Part of a small language model's weights.
Architecture: RMSNorm before each block, untied embeddings.
Training: a variant of Adam for these matrices, 215M tokens.
Each number is 200 + 30 x the weight over its row's rms, rounded and kept within 0 to 999. Layers, rows and columns count from 0. The size before them is the row's rms in percent of the matrix's.

# down: layer 4 MLP down (transposed), 896x224, rms 0.101, rows 717-722, columns 0-111
# up: layer 4 MLP up, 896x224, rms 0.107, rows 718-723, columns 0-111
down717,103,216,256,175,135,260,175,171,214,165,246,215,199,232,167,186,176,162,227,179,213,170,191,204,220,162,182,220,178,142,211,165,198,247,206,199,192,175,162,180,160,231,187,191,213,164,179,190,186,198,164,208,126,242,186,207,208,178,152,282,218,224,141,166,194,225,199,197,187,182,247,202,233,207,212,290,164,164,166,128,180,221,232,184,182,228,177,215,179,191,211,212,188,226,213,159,141,204,198,166,220,238,207,131,223,189,168,197,177,180,167,274,238
up718,097,204,259,247,219,141,204,202,195,143,209,169,192,207,207,171,230,173,196,219,251,146,180,198,195,205,152,188,200,169,206,168,186,216,229,179,162,177,239,141,191,131,215,142,200,219,139,243,154,192,216,172,217,216,182,195,193,179,166,135,223,212,172,173,236,250,209,234,183,162,150,200,242,149,191,225,192,191,169,190,158,240,228,193,163,198,174,221,189,178,157,221,204,149,174,100,202,217,173,181,219,194,213,239,198,174,140,173,162,189,162,192,179
down718,099,171,216,245,191,259,200,161,214,204,216,205,227,158,209,192,199,180,197,156,218,238,198,148,171,220,198,255,193,225,170,225,218,175,202,213,158,188,273,248,208,237,216,199,140,151,194,182,202,221,193,193,203,195,213,169,180,91,203,249,198,202,201,161,244,233,157,266,299,217,229,165,240,186,190,153,217,160,199,182,241,206,172,161,222,212,235,145,191,227,202,216,184,210,241,207,194,180,220,187,247,158,213,206,208,198,199,179,253,203,217,207,189
up719,100,161,222,196,201,146,210,172,227,240,226,213,219,169,192,140,184,172,187,244,195,227,230,223,226,153,192,165,170,200,156,185,188,175,178,207,175,190,118,152,201,184,149,249,165,270,121,201,215,194,243,225,185,215,173,196,209,216,230,177,203,191,211,226,214,250,186,185,140,146,188,194,203,142,208,212,247,265,181,183,182,166,177,213,140,135,200,191,171,215,155,198,179,178,147,168,216,182,176,238,222,208,227,196,204,193,234,205,194,177,182,272,202
down719,101,174,211,184,182,187,146,232,190,182,170,170,228,191,170,148,205,211,148,252,210,274,163,214,156,228,201,168,175,196,237,155,127,134,204,179,205,211,256,238,209,186,225,181,132,244,252,239,250,206,195,166,204,170,211,219,219,205,176,162,170,151,213,198,185,233,186,187,211,221,205,172,229,242,220,188,208,243,231,254,232,244,215,201,168,196,204,225,173,167,248,189,209,193,233,172,175,213,178,177,181,196,209,196,231,171,156,180,200,170,208,178,190
up720,083,229,197,167,202,198,213,202,253,264,185,232,195,189,130,179,220,206,190,213,195,196,186,162,142,154,225,176,281,222,196,209,174,152,181,167,197,180,197,157,227,161,198,146,154,244,157,222,242,209,164,170,171,194,207,182,252,237,262,170,145,194,193,186,174,249,237,192,264,176,219,208,120,193,247,207,254,192,182,173,214,236,179,204,180,214,192,220,200,234,200,240,210,185,156,184,171,231,159,177,198,248,213,201,229,229,189,198,194,199,184,196,202
down720,084,221,209,243,196,206,164,186,216,213,260,169,211,232,198,267,216,231,189,136,207,217,182,253,247,222,222,241,207,225,159,141,222,225,230,200,166,190,216,211,215,232,241,200,291,184,216,148,182,202,184,199,183,244,208,163,221,166,166,177,145,205,241,211,197,184,182,228,175,194,188,168,236,186,202,216,191,191,227,277,185,213,211,243,207,246,193,222,176,183,182,199,171,142,193,157,208,195,199,230,197,208,155,208,204,157,183,199,206,137,190,220,181
up721,104,214,218,147,174,224,143,164,215,184,234,202,207,177,205,200,167,193,218,212,230,235,206,190,191,169,187,214,181,206,190,223,184,200,155,229,239,248,209,206,153,241,176,208,168,170,173,283,234,183,184,252,160,188,224,204,215,121,170,149,231,220,170,227,183,223,249,209,206,224,241,184,158,187,189,190,205,212,246,140,216,199,169,198,158,174,258,196,251,200,197,183,172,254,167,245,191,209,232,201,168,186,167,218,161,177,179,202,228,253,238,219,184
down721,103,175,166,143,182,191,176,229,200,231,222,237,215,177,174,197,187,250,143,188,175,220,206,216,157,174,198,260,254,225,151,230,236,182,207,226,188,179,202,267,156,200,250,148,186,202,170,273,231,149,208,199,193,219,192,239,192,186,190,204,200,204,208,159,204,160,211,179,223,184,228,184,197,162,249,202,189,232,116,212,190,206,163,215,238,182,195,207,217,201,189,249,177,218,185,210,199,248,155,187,140,216,192,139,232,225,154,240,223,217,176,215,235
up722,098,146,224,224,194,173,211,206,150,253,139,188,236,177,185,218,169,217,190,165,187,192,173,205,187,195,206,207,171,108,216,198,204,205,193,176,193,239,193,160,195,177,169,165,201,174,247,180,233,144,231,166,238,211,292,218,163,237,160,200,159,255,203,238,191,216,195,221,174,186,208,222,194,196,170,210,233,227,201,199,214,156,166,147,147,187,176,207,183,201,193,202,232,180,171,193,199,224,205,180,188,164,189,206,211,169,237,245,206,202,167,203,155
down722,097,215,205,215,181,201,180,167,202,224,204,238,185,164,182,197,186,157,173,234,144,223,193,211,161,216,227,180,222,280,192,241,184,176,228,238,221,207,248,256,202,207,203,209,214,222,163,195,206,162,152,133,195,164,220,222,173,216,241,192,180,175,212,178,159,201,184,186,203,230,233,155,231,200,196,211,120,202,210,219,185,240,253,162,249,204,227,171,163,241,173,214,210,201,165,212,223,202,183,224,245,210,190,180,228,248,215,156,173,209,197,155,257
up723,098,220,229,227,203,147,199,214,185,168,176,185,224,163,233,244,251,221,207,203,224,202,224,203,173,197,186,183,193,182,203,217,224,195,200,211,148,199,233,186,253,140,176,220,203,204,217,210,226,169,203,236,183,239,231,251,228,155,222,205,212,196,166,173,230,169,272,158,203,188,206,209,209,175,191,205,217,162,217,211,177,249,204,201,172,165,207,240,214,198,167,246,224,148,166,208,233,230,210,216,217,210,215,249,167,187,195,182,193,231,155,226,237